Weights of a small transformer language model: rotary positions, normalized values.
Each number is 200 + 30 x the weight over its row's rms, rounded and kept within 0 to 999. Layers, rows and columns count from 0. The size before them is the row's rms in percent of the matrix's.

# v: layer 4 attention value, 384x384, rms 0.127, rows 256-291, columns 96-191
# o: layer 4 attention output (transposed), 384x384, rms 0.234, rows 256-291, columns 96-191
v256,116,162,194,138,244,193,201,211,255,222,195,193,185,196,190,235,219,196,262,180,247,195,240,209,169,170,221,180,184,188,209,191,197,203,163,224,265,229,296,182,206,198,164,221,188,208,168,226,251,243,221,183,200,129,189,225,232,243,208,233,178,205,196,223,181,205,223,188,151,182,190,157,184,209,157,206,263,150,155,138,209,221,212,173,266,236,200,197,220,208,185,215,180,165,201,217,154
o256,109,227,201,193,198,226,142,189,237,206,209,197,204,215,184,208,202,183,204,257,241,172,195,216,143,180,177,162,170,215,190,221,210,154,148,229,217,227,209,187,204,160,216,229,225,233,182,154,250,205,247,198,226,175,168,198,168,248,223,200,180,224,184,227,157,150,298,175,200,203,171,137,209,223,206,158,214,165,176,134,167,193,239,207,268,216,165,150,157,152,128,166,196,122,191,188,179
v257,115,205,150,225,220,228,159,220,236,205,152,187,235,274,241,231,167,198,190,228,191,138,227,240,281,181,240,235,191,141,218,244,222,169,193,162,242,183,180,246,186,174,211,179,255,219,197,189,225,189,186,207,206,240,229,212,233,186,181,203,226,172,166,191,245,225,205,216,222,265,192,195,178,210,216,218,191,196,199,188,213,159,190,220,239,205,197,191,229,237,167,234,185,187,204,135,160
o257,112,159,185,254,219,215,188,206,191,213,187,235,194,252,229,182,218,236,184,237,170,236,232,210,217,205,217,235,176,153,189,190,211,174,229,174,229,148,190,190,238,191,207,213,189,183,201,180,157,226,225,192,116,216,166,220,188,165,228,188,216,223,212,241,219,196,208,204,185,237,218,225,198,232,254,208,205,172,167,185,183,206,200,153,225,261,197,177,193,229,174,241,162,194,191,224,202
v258,115,222,164,194,172,150,170,203,199,181,227,213,230,174,238,238,163,179,173,182,242,186,266,203,199,169,181,228,173,187,193,218,212,172,140,216,213,219,184,185,192,183,204,188,175,169,234,194,216,211,204,201,193,170,187,175,193,262,195,226,220,199,177,120,230,211,229,215,218,183,200,205,204,195,184,186,205,207,219,227,194,236,146,210,218,187,203,175,181,196,147,156,255,165,184,205,185
o258,105,195,161,158,225,177,191,225,185,216,216,179,187,159,222,196,175,180,223,223,183,253,215,205,184,205,206,207,197,182,244,218,215,209,180,264,195,180,220,191,256,234,202,201,215,203,225,186,202,229,225,184,178,255,185,145,176,194,170,231,188,216,172,136,238,140,228,219,220,156,177,177,205,198,190,191,166,190,192,231,245,192,225,140,244,235,225,181,111,111,214,183,178,151,185,212,168
v259,113,192,203,226,230,227,148,190,180,203,215,172,180,201,191,190,191,252,245,228,214,271,251,161,194,184,183,178,206,246,183,214,173,236,205,212,176,194,172,187,165,193,253,203,226,207,161,146,203,155,224,192,217,214,217,184,187,205,181,156,218,221,209,187,248,171,261,201,172,209,250,218,163,216,167,222,176,172,185,246,155,169,176,170,173,199,187,212,203,126,208,249,205,231,176,206,212
o259,106,205,226,184,202,233,233,168,215,141,225,248,236,234,242,207,244,190,207,173,227,230,250,209,183,214,191,213,186,179,199,210,214,268,187,251,211,219,216,188,242,205,256,188,232,171,152,216,237,232,226,196,240,209,230,214,140,200,181,234,288,200,176,213,228,194,238,176,154,250,229,212,164,200,200,265,176,165,184,241,164,216,161,192,175,251,170,223,202,208,168,249,151,256,172,252,233
v260,121,158,170,229,195,161,210,218,229,158,229,228,179,190,178,204,156,170,242,227,237,243,237,197,233,249,167,148,243,196,227,194,203,192,100,149,186,200,144,250,193,205,181,215,215,189,217,195,199,240,227,226,239,194,204,212,247,197,223,205,232,179,132,195,195,174,211,175,244,183,182,192,185,236,179,227,201,219,191,161,198,249,255,178,171,201,169,169,199,196,190,171,222,206,223,193,206
o260,105,182,180,211,185,210,229,209,182,171,242,226,212,186,211,274,192,203,154,214,214,212,235,183,205,199,262,184,190,166,161,202,170,216,212,147,231,199,223,227,201,225,218,251,191,191,225,192,215,205,227,254,161,251,186,237,238,217,167,186,216,180,198,228,219,221,168,135,179,222,199,201,189,217,244,277,155,195,254,149,251,185,221,226,204,187,164,230,193,187,192,217,154,151,206,210,206
v261,108,166,195,149,143,119,209,197,177,199,204,169,197,188,252,218,216,174,168,159,225,174,263,155,230,200,184,194,219,171,208,197,141,165,243,217,182,129,224,198,204,190,201,221,222,200,177,194,216,194,185,196,236,211,177,221,167,190,218,212,179,179,153,194,198,210,140,210,194,183,215,203,214,198,251,207,224,209,167,235,223,250,241,171,193,217,233,184,253,189,247,179,205,183,165,170,201
o261,107,206,203,174,211,157,214,245,220,164,212,240,192,187,212,154,229,216,231,284,119,238,197,193,177,199,182,200,205,178,174,156,219,149,177,210,156,165,265,205,200,232,217,209,251,161,201,173,226,189,190,248,206,143,190,225,191,164,150,203,213,202,236,181,221,165,183,177,194,109,207,216,223,182,200,171,205,237,205,273,233,163,254,155,232,229,239,224,226,203,204,173,186,180,208,156,173
v262,116,184,179,203,211,209,143,212,206,208,147,193,174,154,211,203,232,179,179,234,208,155,228,203,185,274,177,159,187,230,215,241,195,205,142,170,216,203,197,165,213,181,215,172,213,213,167,202,215,159,236,221,254,195,198,219,215,184,197,183,166,197,202,181,194,151,194,231,204,173,139,175,219,204,179,169,220,191,196,225,205,167,254,192,233,197,193,187,154,144,172,251,225,184,232,236,203
o262,105,178,207,205,223,194,179,210,234,198,159,211,197,168,185,201,229,198,175,211,193,154,166,204,218,233,196,191,228,210,139,255,189,248,173,185,222,200,229,156,161,187,230,215,197,256,220,140,220,152,206,192,261,152,223,216,208,153,221,183,111,191,205,236,230,152,215,216,160,189,167,190,208,215,207,227,181,222,212,193,140,128,220,145,209,222,186,183,217,195,210,285,198,161,242,186,236
v263,107,170,199,178,225,147,193,213,261,180,177,201,228,175,191,207,200,226,243,190,158,231,215,243,232,224,182,174,227,282,182,181,175,220,194,268,188,165,178,158,226,167,246,180,198,175,215,245,175,229,199,224,143,238,167,172,241,202,248,240,229,218,201,226,176,165,195,203,140,207,166,172,223,161,251,186,215,195,175,227,199,215,163,184,192,231,213,167,241,180,209,157,193,183,171,180,175
o263,104,155,164,190,212,212,220,199,259,185,172,249,182,184,201,200,184,181,220,212,141,188,197,164,204,201,247,218,201,226,164,203,190,230,173,187,225,159,192,232,224,132,212,203,186,172,157,224,166,168,228,212,160,192,164,173,232,144,192,170,213,195,195,272,221,196,270,186,160,222,180,220,169,216,232,207,183,209,201,195,183,212,168,200,184,176,207,145,199,211,203,170,196,171,154,212,198
v264,116,181,230,206,229,204,150,187,179,214,191,235,196,174,185,225,174,192,213,250,254,227,207,195,182,182,110,195,172,170,126,175,225,148,220,191,219,181,201,147,202,263,135,218,194,243,225,199,222,178,191,241,209,248,189,243,189,176,223,233,207,211,161,244,180,171,160,134,253,188,228,198,239,133,149,197,161,209,176,192,162,204,248,187,218,189,189,228,193,199,223,218,178,182,187,209,173
o264,103,142,201,192,198,133,195,173,190,193,215,225,228,191,185,194,172,200,222,231,223,179,235,183,219,186,178,204,161,218,157,159,183,212,215,207,150,237,163,155,217,216,224,182,256,202,216,254,172,205,194,262,189,233,158,210,238,220,270,223,236,201,201,257,224,156,243,179,236,265,173,174,218,174,153,135,199,232,174,219,197,138,174,194,269,200,204,233,242,211,207,285,194,124,187,187,140
v265,114,201,165,219,194,177,193,199,189,229,230,202,187,182,204,178,229,146,222,174,179,197,184,182,229,179,182,171,205,175,130,195,267,199,242,209,240,164,209,197,236,188,245,158,187,211,204,182,226,201,196,190,208,177,184,177,170,198,238,186,195,206,238,157,259,186,228,155,197,182,170,210,205,240,226,213,235,195,182,197,232,185,145,260,165,191,235,195,144,229,139,211,184,220,190,182,155
o265,111,162,205,162,226,258,200,195,225,151,230,243,199,266,199,221,223,201,203,215,191,232,197,193,215,225,194,174,187,197,242,213,191,248,227,221,218,210,211,157,211,213,225,184,221,197,215,177,207,152,201,213,166,172,175,164,178,208,226,186,224,206,212,179,191,192,235,193,216,197,190,165,210,225,201,172,190,212,186,233,206,177,148,204,155,179,174,207,254,229,126,220,152,230,232,184,163
v266,115,218,210,187,189,198,214,160,158,195,213,163,169,196,222,216,208,225,201,142,254,169,242,189,170,182,234,152,206,226,188,132,230,212,225,224,205,236,253,162,167,236,231,166,198,189,183,182,215,152,198,161,136,139,205,140,152,213,211,200,227,162,253,220,221,221,231,212,165,244,187,170,156,203,214,237,255,174,202,216,241,210,186,213,171,155,186,223,229,201,213,174,231,118,222,191,203
o266,117,173,229,168,225,202,184,188,183,178,177,199,193,224,143,162,168,173,163,204,238,229,236,205,187,226,242,216,243,222,210,191,192,191,242,187,238,195,196,189,166,167,209,146,185,179,201,158,230,202,221,197,217,180,196,174,148,182,196,211,213,194,145,279,230,212,197,189,139,213,168,199,132,194,168,253,219,202,174,174,208,201,175,240,206,176,212,175,224,180,190,155,187,136,214,209,219
v267,106,247,229,198,265,192,200,206,243,219,218,189,124,181,155,199,188,196,218,219,179,213,217,225,182,195,201,195,256,177,220,203,148,171,251,196,251,210,177,215,195,225,189,168,204,227,238,246,206,207,181,175,211,152,231,163,167,182,135,197,201,223,152,245,193,167,185,216,171,191,229,183,221,196,217,218,276,181,179,160,222,212,222,201,244,213,237,147,204,241,234,226,253,239,198,244,202
o267,105,185,132,185,281,203,210,183,215,181,146,227,183,221,157,205,174,221,223,166,206,218,189,180,143,193,188,193,270,192,262,220,251,178,192,174,179,182,208,218,161,246,209,188,174,208,158,169,244,217,203,177,191,144,216,208,174,144,158,247,177,218,173,220,179,140,269,227,229,149,153,145,184,254,175,217,232,183,245,141,222,215,204,238,236,196,210,220,197,202,187,219,221,167,201,268,198
v268,117,233,284,163,236,216,164,200,246,208,166,240,172,182,195,186,214,166,153,182,243,224,168,194,244,232,197,191,211,181,188,195,166,150,224,206,240,185,197,200,207,199,224,188,232,210,250,218,203,190,221,249,195,228,186,238,217,223,200,251,188,234,203,176,145,167,183,181,219,264,243,218,180,202,201,206,188,168,210,176,139,200,148,218,179,202,262,215,179,211,173,174,230,212,223,166,199
o268,110,260,229,167,233,234,205,174,226,196,224,253,172,147,208,188,228,208,215,231,220,233,123,201,212,213,221,159,179,188,188,173,124,183,213,246,225,168,220,176,242,248,185,134,162,197,200,152,176,182,173,206,234,239,185,194,194,199,160,256,179,199,196,157,199,178,177,174,193,154,135,262,182,223,176,236,188,192,213,176,188,214,108,218,252,227,229,213,167,155,162,205,206,246,229,204,241
v269,118,233,218,175,136,225,207,212,190,191,236,209,221,226,198,161,188,244,206,182,204,159,187,213,193,189,213,173,185,164,191,192,205,211,259,204,205,166,209,188,229,183,200,136,171,214,183,193,212,172,229,199,161,213,180,204,173,243,212,190,243,148,189,232,193,156,257,178,265,189,214,194,234,196,219,195,168,176,172,170,213,168,162,222,198,176,168,216,223,264,217,219,208,170,203,241,202
o269,109,206,219,148,267,255,188,228,188,200,229,217,165,158,198,218,138,216,186,200,218,161,228,187,193,244,251,162,162,192,151,250,176,236,206,229,215,189,177,205,218,172,208,177,227,182,199,229,179,176,248,171,200,189,203,231,179,272,193,225,178,160,225,238,166,147,238,182,239,185,225,240,212,198,183,204,164,194,181,206,125,187,172,220,253,183,168,250,154,213,185,219,219,149,179,154,235
v270,116,210,170,239,254,206,203,198,208,171,209,191,163,181,173,182,187,204,200,185,152,177,175,220,219,176,170,188,180,198,216,200,173,177,163,169,147,208,171,186,222,204,183,181,255,192,248,210,187,207,243,207,227,225,157,237,190,192,230,261,170,141,170,242,209,140,212,227,180,210,216,178,219,160,272,180,218,197,220,198,228,163,244,231,226,197,201,186,221,191,191,172,211,252,216,196,180
o270,107,223,200,233,168,139,172,246,191,205,217,160,239,200,200,189,217,196,206,166,196,216,242,186,202,224,150,246,180,159,121,195,159,200,195,240,182,182,187,203,222,124,207,229,220,243,209,217,203,202,204,188,192,225,229,218,225,211,201,247,233,199,209,164,237,200,202,181,190,174,200,180,249,177,174,248,211,259,164,205,141,201,179,168,187,187,199,187,182,170,183,202,190,198,243,210,248
v271,114,244,242,197,208,177,231,195,224,236,180,244,168,226,122,227,150,142,227,181,191,219,184,185,194,273,208,220,189,200,246,208,194,242,193,214,208,180,144,200,206,204,155,168,226,236,165,167,226,182,171,198,243,199,233,193,189,219,176,185,147,202,179,141,215,149,179,209,172,208,219,210,141,200,215,209,191,156,180,207,167,225,207,164,185,150,184,189,196,192,183,191,189,113,240,265,167
o271,111,192,255,227,230,272,208,214,221,149,190,258,186,183,214,204,164,230,206,158,159,223,206,224,200,180,186,248,214,258,215,210,174,213,226,273,256,187,202,177,186,236,157,215,170,202,225,200,253,203,185,234,231,201,240,191,120,249,192,182,205,245,248,214,194,213,196,204,194,185,198,241,235,130,223,195,170,190,160,251,216,221,135,199,259,195,194,202,188,225,221,218,213,200,216,223,203
v272,109,201,202,183,202,222,162,172,162,231,225,212,179,220,179,195,225,211,217,229,227,195,185,178,190,202,203,218,207,227,187,196,189,181,183,245,207,235,188,203,189,253,218,163,141,174,180,246,191,158,228,269,180,168,153,263,198,198,235,197,132,187,169,227,197,172,194,218,191,189,190,268,186,219,224,201,224,192,175,142,186,155,249,191,200,237,204,215,198,194,214,124,240,180,222,200,227
o272,108,220,218,260,235,226,209,217,185,194,169,211,227,223,168,161,235,259,215,195,216,183,214,219,235,177,206,208,194,219,208,211,220,201,188,172,195,189,171,148,263,175,170,189,137,254,236,217,230,182,211,219,156,202,243,235,151,223,147,211,244,236,197,174,162,259,137,199,199,198,171,215,202,204,174,178,184,213,174,121,180,206,244,171,206,179,185,234,230,258,223,141,192,195,229,225,141
v273,117,252,231,207,237,208,195,175,280,208,194,223,185,139,187,183,226,190,206,243,206,218,142,191,189,220,194,164,211,190,261,160,210,211,212,184,196,213,201,194,220,245,184,191,190,170,179,187,204,234,265,218,177,230,177,198,223,162,193,106,178,244,197,213,192,237,209,185,213,218,211,204,190,236,197,236,184,230,207,180,183,208,162,229,213,185,225,200,170,194,239,184,186,161,175,240,210
o273,105,195,192,223,220,160,190,198,254,220,191,196,203,188,231,161,207,237,266,176,188,152,234,201,184,221,200,210,217,166,238,158,162,218,295,148,196,192,229,197,203,221,183,198,161,221,189,204,147,190,212,203,211,216,203,192,197,188,195,152,173,204,214,216,226,202,208,178,209,217,231,206,203,261,202,223,175,193,186,188,240,180,219,250,208,182,212,216,206,175,230,185,236,201,159,207,307
v274,112,229,232,206,234,256,246,156,180,222,222,191,217,199,171,223,174,247,247,229,191,188,130,196,143,210,181,227,163,187,190,180,220,165,192,219,233,241,153,206,201,151,260,220,239,170,159,190,179,174,207,233,204,174,141,198,216,179,204,178,186,239,158,186,245,212,185,211,230,225,209,172,178,195,165,196,205,207,217,169,204,226,252,228,132,194,187,249,245,182,223,216,242,187,169,203,234
o274,109,173,243,194,191,275,238,239,177,247,254,232,199,199,176,211,234,244,217,212,144,186,173,205,201,178,169,178,258,171,230,222,165,173,217,229,206,221,229,216,234,155,205,220,198,211,232,224,214,202,245,269,226,172,90,166,186,201,191,179,199,249,221,183,192,227,211,222,174,212,150,185,248,199,135,231,190,167,174,140,200,220,203,190,195,212,209,216,245,177,266,248,206,140,191,219,204
v275,114,199,200,226,154,178,167,165,172,179,248,221,207,217,244,213,222,223,194,178,199,173,198,182,213,199,212,168,243,174,222,164,195,212,231,211,296,221,186,235,163,188,168,198,177,172,188,254,152,192,153,123,168,139,200,170,217,177,205,202,180,174,202,208,219,217,209,144,217,228,195,250,239,209,202,221,165,163,129,191,244,276,175,202,161,215,220,162,215,227,211,196,184,215,218,241,187
o275,110,185,184,143,155,237,179,204,235,221,213,218,176,212,220,197,218,156,223,224,200,179,221,128,204,272,231,243,172,200,233,218,194,115,193,220,214,148,225,216,194,231,163,204,233,154,193,204,175,186,227,232,196,226,200,164,246,186,167,191,188,172,174,275,218,226,225,203,218,250,175,195,218,213,227,197,160,163,137,185,206,239,254,159,224,244,198,210,158,202,191,155,150,200,236,160,171
v276,113,152,196,215,241,202,167,167,185,214,190,220,170,164,186,215,170,192,145,130,169,203,204,197,270,207,201,175,165,191,207,199,155,175,219,151,159,199,172,181,150,255,169,218,175,257,223,225,204,214,243,222,237,196,226,176,221,153,212,170,212,162,167,207,255,159,217,200,180,197,237,219,201,228,250,195,247,179,214,195,218,235,253,205,228,233,244,199,240,202,181,190,170,194,189,190,234
o276,109,179,156,289,208,220,174,217,184,194,187,236,210,198,206,243,205,181,241,200,210,215,192,178,258,168,188,192,135,234,247,189,163,168,174,200,138,190,178,173,175,303,204,151,238,221,206,214,207,219,197,221,248,138,216,200,210,220,199,195,211,174,241,204,240,187,192,180,151,185,231,198,213,208,236,250,193,167,186,246,190,212,217,209,210,140,199,221,196,214,202,182,164,270,191,219,251
v277,112,178,171,174,157,193,223,162,187,233,155,204,235,174,239,158,169,210,193,196,251,214,197,236,159,226,222,154,211,192,202,181,238,178,194,265,229,166,200,229,207,160,209,146,126,205,183,198,210,192,216,183,219,227,170,162,202,229,205,150,245,229,215,173,239,139,167,168,199,221,218,210,192,187,145,180,214,257,194,186,186,194,189,216,236,181,233,171,254,180,206,237,212,183,200,222,182
o277,110,249,213,211,175,224,195,212,147,227,207,241,207,165,184,204,161,204,236,257,177,205,204,200,171,176,202,183,213,223,219,184,199,174,231,214,221,193,217,198,172,226,165,208,184,151,209,217,198,220,204,172,182,244,210,214,207,210,253,217,219,232,259,241,254,164,222,187,175,201,213,249,183,182,228,214,180,218,177,199,188,206,221,164,184,214,209,155,171,208,151,249,194,211,187,195,159
v278,130,206,145,230,176,206,235,216,185,154,219,145,222,213,283,235,220,259,194,176,219,162,162,179,234,203,252,197,162,162,141,182,225,177,254,232,210,174,235,193,233,216,242,187,170,176,147,221,215,164,161,202,199,171,204,175,184,207,138,200,212,235,162,158,226,233,211,193,195,152,283,143,226,217,170,193,150,234,191,169,182,224,162,261,233,216,172,205,198,202,228,207,198,193,183,267,164
o278,105,224,217,164,189,237,188,165,228,139,188,219,191,197,179,203,191,179,177,158,221,171,174,194,225,210,211,173,216,163,190,233,195,187,159,169,222,199,155,246,205,168,225,226,201,216,240,236,192,165,216,180,209,161,291,243,202,147,188,225,146,173,165,201,206,208,270,260,193,170,225,142,205,211,203,248,144,184,197,167,192,162,210,199,163,223,216,188,176,193,173,169,191,226,213,229,185
v279,114,205,197,146,261,187,184,257,197,209,126,230,260,183,225,155,261,196,155,188,214,254,165,171,185,232,225,209,244,218,157,213,222,219,214,212,187,217,196,180,149,181,154,221,188,244,214,199,194,194,204,195,177,237,211,178,203,188,183,218,158,226,213,230,172,183,170,177,199,266,196,227,203,173,271,144,150,176,203,235,218,202,260,150,249,206,237,164,184,155,147,175,253,219,217,177,134
o279,107,194,199,208,187,181,250,215,210,197,224,237,168,212,228,202,204,222,199,129,227,222,224,188,170,182,228,168,223,225,153,228,226,181,206,222,188,245,206,178,194,192,173,230,179,222,190,190,214,205,191,226,202,240,195,178,173,262,189,181,143,186,232,233,181,190,212,204,191,230,198,214,207,173,211,218,203,170,179,211,162,208,230,200,186,206,220,177,223,107,184,133,222,171,192,244,187
v280,110,225,162,235,229,164,227,270,155,201,184,229,224,209,221,246,201,193,206,202,204,200,186,194,151,214,260,254,201,196,190,245,206,165,202,216,221,201,202,186,239,221,179,195,190,139,167,199,179,191,144,206,199,199,217,211,205,160,145,183,242,183,209,200,227,193,174,190,192,234,168,256,266,293,236,167,265,244,253,275,214,188,216,243,243,196,194,216,223,209,185,243,243,225,188,248,136
o280,109,182,179,168,185,158,180,201,191,207,188,203,217,233,171,149,199,187,233,233,212,149,168,186,243,168,209,235,186,219,140,207,198,165,229,174,233,245,196,154,139,240,221,216,209,174,250,183,168,254,225,217,190,221,204,183,257,216,141,252,213,228,219,196,235,237,168,234,141,232,197,190,157,273,212,195,216,192,198,190,193,171,178,184,230,205,172,202,208,214,175,266,282,237,195,218,193
v281,121,179,206,236,219,186,216,197,257,218,204,217,224,213,141,175,214,208,135,261,183,242,200,210,215,208,213,213,213,175,273,235,233,169,210,181,207,158,204,193,135,221,145,167,263,181,165,210,197,194,222,250,192,208,221,190,179,149,201,187,179,195,202,196,188,178,259,191,242,210,202,204,195,160,234,228,187,197,195,252,235,225,164,224,233,178,198,181,177,211,243,165,155,200,175,170,210
o281,103,183,229,254,222,229,218,190,178,185,184,176,164,195,172,143,193,204,167,212,217,207,172,189,191,164,226,222,201,242,193,226,195,225,220,219,260,173,226,201,133,180,169,228,257,208,197,192,193,211,163,204,229,204,234,199,192,224,222,198,223,216,184,186,225,241,180,212,237,179,217,208,181,182,238,243,204,251,194,235,187,233,194,202,220,198,225,158,154,205,177,161,228,229,202,170,207
v282,111,163,134,206,195,195,203,195,204,189,179,167,227,169,251,230,204,263,162,178,173,221,243,192,175,184,222,222,199,177,195,209,280,122,207,251,193,139,201,232,204,202,216,210,146,162,246,235,256,227,209,207,192,203,150,182,203,179,180,202,189,182,128,197,199,190,214,262,196,164,179,200,219,188,166,225,181,147,206,207,247,194,180,133,209,201,233,133,182,141,211,178,188,186,159,183,180
o282,117,180,180,195,190,221,179,229,196,245,191,187,211,229,217,193,209,178,176,226,185,173,166,196,170,212,232,243,175,147,170,204,252,150,183,245,163,210,211,230,182,224,235,230,160,221,238,226,174,252,207,182,216,188,214,225,188,175,174,242,184,190,170,200,188,179,187,176,234,202,198,191,168,227,235,216,139,187,201,204,175,206,156,217,194,175,180,179,163,215,217,190,181,207,128,220,127
v283,113,209,183,232,178,166,245,198,210,184,138,127,174,231,245,204,175,192,187,200,201,225,131,240,206,175,207,152,207,213,184,169,223,184,235,180,193,139,187,220,229,230,193,204,155,160,146,184,192,177,225,184,246,162,186,207,191,223,181,197,223,239,208,195,194,219,204,201,200,188,220,206,179,197,188,173,250,188,239,233,235,142,214,176,224,199,185,164,196,153,234,158,197,180,222,201,194
o283,102,174,183,196,209,140,209,177,197,161,141,156,217,183,191,224,221,235,202,209,187,182,208,261,194,167,191,172,232,173,192,222,176,198,190,150,196,171,188,181,226,216,201,229,193,201,144,241,205,171,200,158,242,198,163,223,170,186,159,185,193,192,152,246,224,230,163,198,166,168,225,240,157,196,217,185,228,170,206,254,261,189,209,139,187,207,180,191,177,175,182,196,207,179,243,223,242
v284,114,251,263,194,174,222,189,184,210,271,233,176,222,230,195,217,182,182,186,233,234,161,309,206,156,126,197,129,167,188,220,260,201,151,198,211,197,205,131,225,241,227,201,206,254,223,220,176,223,197,231,210,203,183,253,166,267,177,218,128,177,241,178,209,200,216,202,174,207,220,198,232,222,198,257,172,210,184,218,245,232,177,173,224,185,289,221,247,198,140,218,164,175,176,216,220,187
o284,108,217,263,186,186,163,206,198,212,220,214,202,187,198,185,199,203,232,249,227,167,189,192,193,163,209,256,166,200,233,171,245,188,203,201,169,279,194,181,238,222,238,253,241,224,217,192,136,217,192,245,193,209,184,204,164,208,198,224,205,176,153,226,231,240,180,221,188,214,243,218,219,176,230,169,217,233,203,239,173,212,241,158,209,173,224,197,223,220,222,261,172,150,123,200,200,164
v285,114,242,202,195,235,172,209,167,182,252,242,205,187,177,181,206,176,186,174,214,186,204,218,199,253,225,234,172,183,184,212,232,232,214,247,214,229,162,133,173,181,198,149,179,204,241,205,217,246,224,171,193,251,214,242,211,197,183,189,241,183,194,185,204,163,217,192,220,202,211,316,202,207,266,184,201,220,242,143,209,224,203,218,154,205,167,203,194,206,133,210,212,164,222,216,201,239
o285,110,193,200,218,176,241,227,178,179,201,236,216,216,159,238,205,198,163,210,164,154,208,258,222,258,158,182,179,175,160,185,204,238,233,242,189,169,153,128,200,184,211,188,216,195,228,210,201,233,185,147,204,228,206,201,170,199,172,184,213,181,193,167,212,165,176,265,164,204,206,217,216,172,238,226,233,217,245,188,188,215,152,186,199,212,170,239,207,204,142,203,187,237,231,213,236,229
v286,116,178,199,167,203,183,256,181,226,197,258,202,212,210,200,275,221,234,167,132,172,212,218,200,239,214,142,218,177,171,237,209,228,218,213,249,232,228,189,183,219,195,219,222,206,210,166,200,178,203,227,172,183,226,158,200,203,182,262,175,263,163,257,212,210,212,175,240,165,219,217,188,210,236,207,269,208,211,242,213,188,194,200,233,195,189,136,237,223,208,146,183,207,208,161,202,288
o286,107,252,216,165,222,207,268,217,273,152,202,189,210,249,189,210,168,211,209,184,197,148,230,211,198,175,237,208,231,232,195,197,209,205,145,183,198,194,220,211,168,127,164,203,219,194,205,221,201,147,191,183,246,168,214,111,264,143,226,234,199,197,253,139,162,172,153,221,182,233,189,193,191,203,214,232,203,202,239,287,173,221,210,245,176,240,174,175,217,146,193,226,165,171,182,195,211
v287,117,217,187,191,176,219,213,186,252,169,178,260,166,194,167,260,173,202,180,201,205,206,202,210,206,247,156,200,240,216,173,215,205,211,141,226,202,213,203,186,256,196,172,268,262,208,207,205,227,194,170,168,217,244,176,189,231,171,138,128,192,168,246,203,235,224,190,203,176,200,212,227,205,225,194,184,199,178,167,251,212,204,191,189,158,167,175,199,196,188,232,189,222,251,235,186,203
o287,109,189,193,217,179,217,149,198,177,148,156,224,214,245,293,217,216,195,165,168,232,163,242,204,238,204,150,155,207,167,190,193,162,224,184,241,274,262,211,210,197,153,185,172,235,221,187,222,201,190,217,227,233,207,226,195,171,164,172,181,154,213,266,271,255,251,223,220,213,158,144,182,155,227,215,208,229,185,215,199,193,177,146,154,242,220,153,194,189,166,198,189,193,261,187,178,187
v288,124,253,202,226,128,182,286,221,200,223,192,202,207,224,209,196,188,235,222,234,206,180,221,158,240,190,191,188,227,193,166,240,213,172,160,229,234,215,198,187,250,158,217,221,164,264,204,223,170,182,169,207,163,202,211,172,270,226,164,237,187,154,212,205,219,247,202,178,225,160,167,197,180,187,218,229,245,188,198,259,182,199,219,206,210,179,190,248,217,200,210,214,174,185,206,283,256
o288,112,215,199,189,229,255,184,210,247,202,164,182,175,228,196,219,156,245,249,240,253,169,209,172,274,190,233,220,123,171,142,183,250,166,145,189,241,230,189,174,198,184,229,204,225,197,208,235,166,228,223,230,171,179,243,247,270,238,244,186,182,201,189,237,229,179,270,185,186,223,164,195,203,180,197,196,229,246,177,200,159,234,177,200,167,190,191,210,250,122,252,166,189,217,223,211,245
v289,110,194,205,246,195,263,218,188,213,240,147,194,218,182,205,184,178,208,192,220,219,252,224,189,229,176,240,170,227,250,236,233,172,205,143,176,216,211,133,223,219,208,192,242,214,252,249,203,218,203,211,251,185,281,229,194,153,242,111,218,166,226,233,218,198,156,250,171,220,170,216,170,245,234,218,173,207,256,231,166,190,261,161,215,198,168,232,179,188,226,195,185,159,214,225,252,231
o289,111,208,225,210,241,239,228,217,180,230,156,186,180,172,193,218,184,148,225,234,210,161,229,193,161,161,189,228,237,194,223,240,149,204,235,229,164,191,150,205,175,252,193,206,220,208,222,208,248,167,151,211,210,224,208,218,214,179,209,215,199,157,214,174,224,221,200,232,171,266,202,143,231,200,212,181,121,237,167,220,216,233,192,173,208,196,201,191,154,248,177,213,203,188,238,270,226
v290,113,217,198,151,225,225,154,200,175,199,229,267,225,208,166,181,183,199,156,210,167,180,174,211,192,300,148,199,218,197,217,219,213,232,214,220,175,207,173,137,115,177,205,153,225,192,227,153,205,224,205,240,236,209,192,205,194,180,214,156,200,219,136,225,190,211,203,180,200,165,161,212,178,177,197,261,205,189,181,226,191,200,193,192,271,226,232,213,229,221,150,223,198,183,212,188,217
o290,112,257,279,183,230,228,177,186,189,193,225,229,164,188,195,202,216,230,175,139,174,137,235,195,233,255,190,188,222,137,178,232,237,221,168,229,192,222,175,201,167,193,236,193,186,127,215,241,187,240,238,258,217,230,200,214,138,221,202,201,212,215,202,191,179,223,200,177,220,220,201,248,200,231,218,280,190,209,209,193,201,170,189,184,183,188,196,179,215,226,171,185,224,206,229,218,154
v291,115,156,191,193,175,194,221,208,215,215,194,182,248,209,209,182,155,190,211,200,176,186,170,177,165,154,224,205,213,242,198,128,161,175,203,196,199,200,201,221,206,160,211,154,166,225,190,181,214,228,210,209,171,217,223,224,245,160,159,233,197,206,207,193,196,211,169,227,171,205,269,206,196,211,176,208,249,190,202,199,149,256,282,185,231,143,151,189,224,169,168,184,240,200,192,232,198
o291,107,187,193,187,215,222,198,148,222,226,202,203,175,196,255,184,244,230,159,198,176,215,223,194,223,243,235,243,193,256,154,151,194,191,242,171,176,175,183,190,180,172,259,140,163,183,167,179,192,235,248,199,211,177,219,165,225,176,240,199,167,199,183,207,205,237,191,209,197,255,248,198,198,198,187,187,233,217,211,192,224,271,215,166,210,231,167,190,191,211,171,182,201,176,175,207,173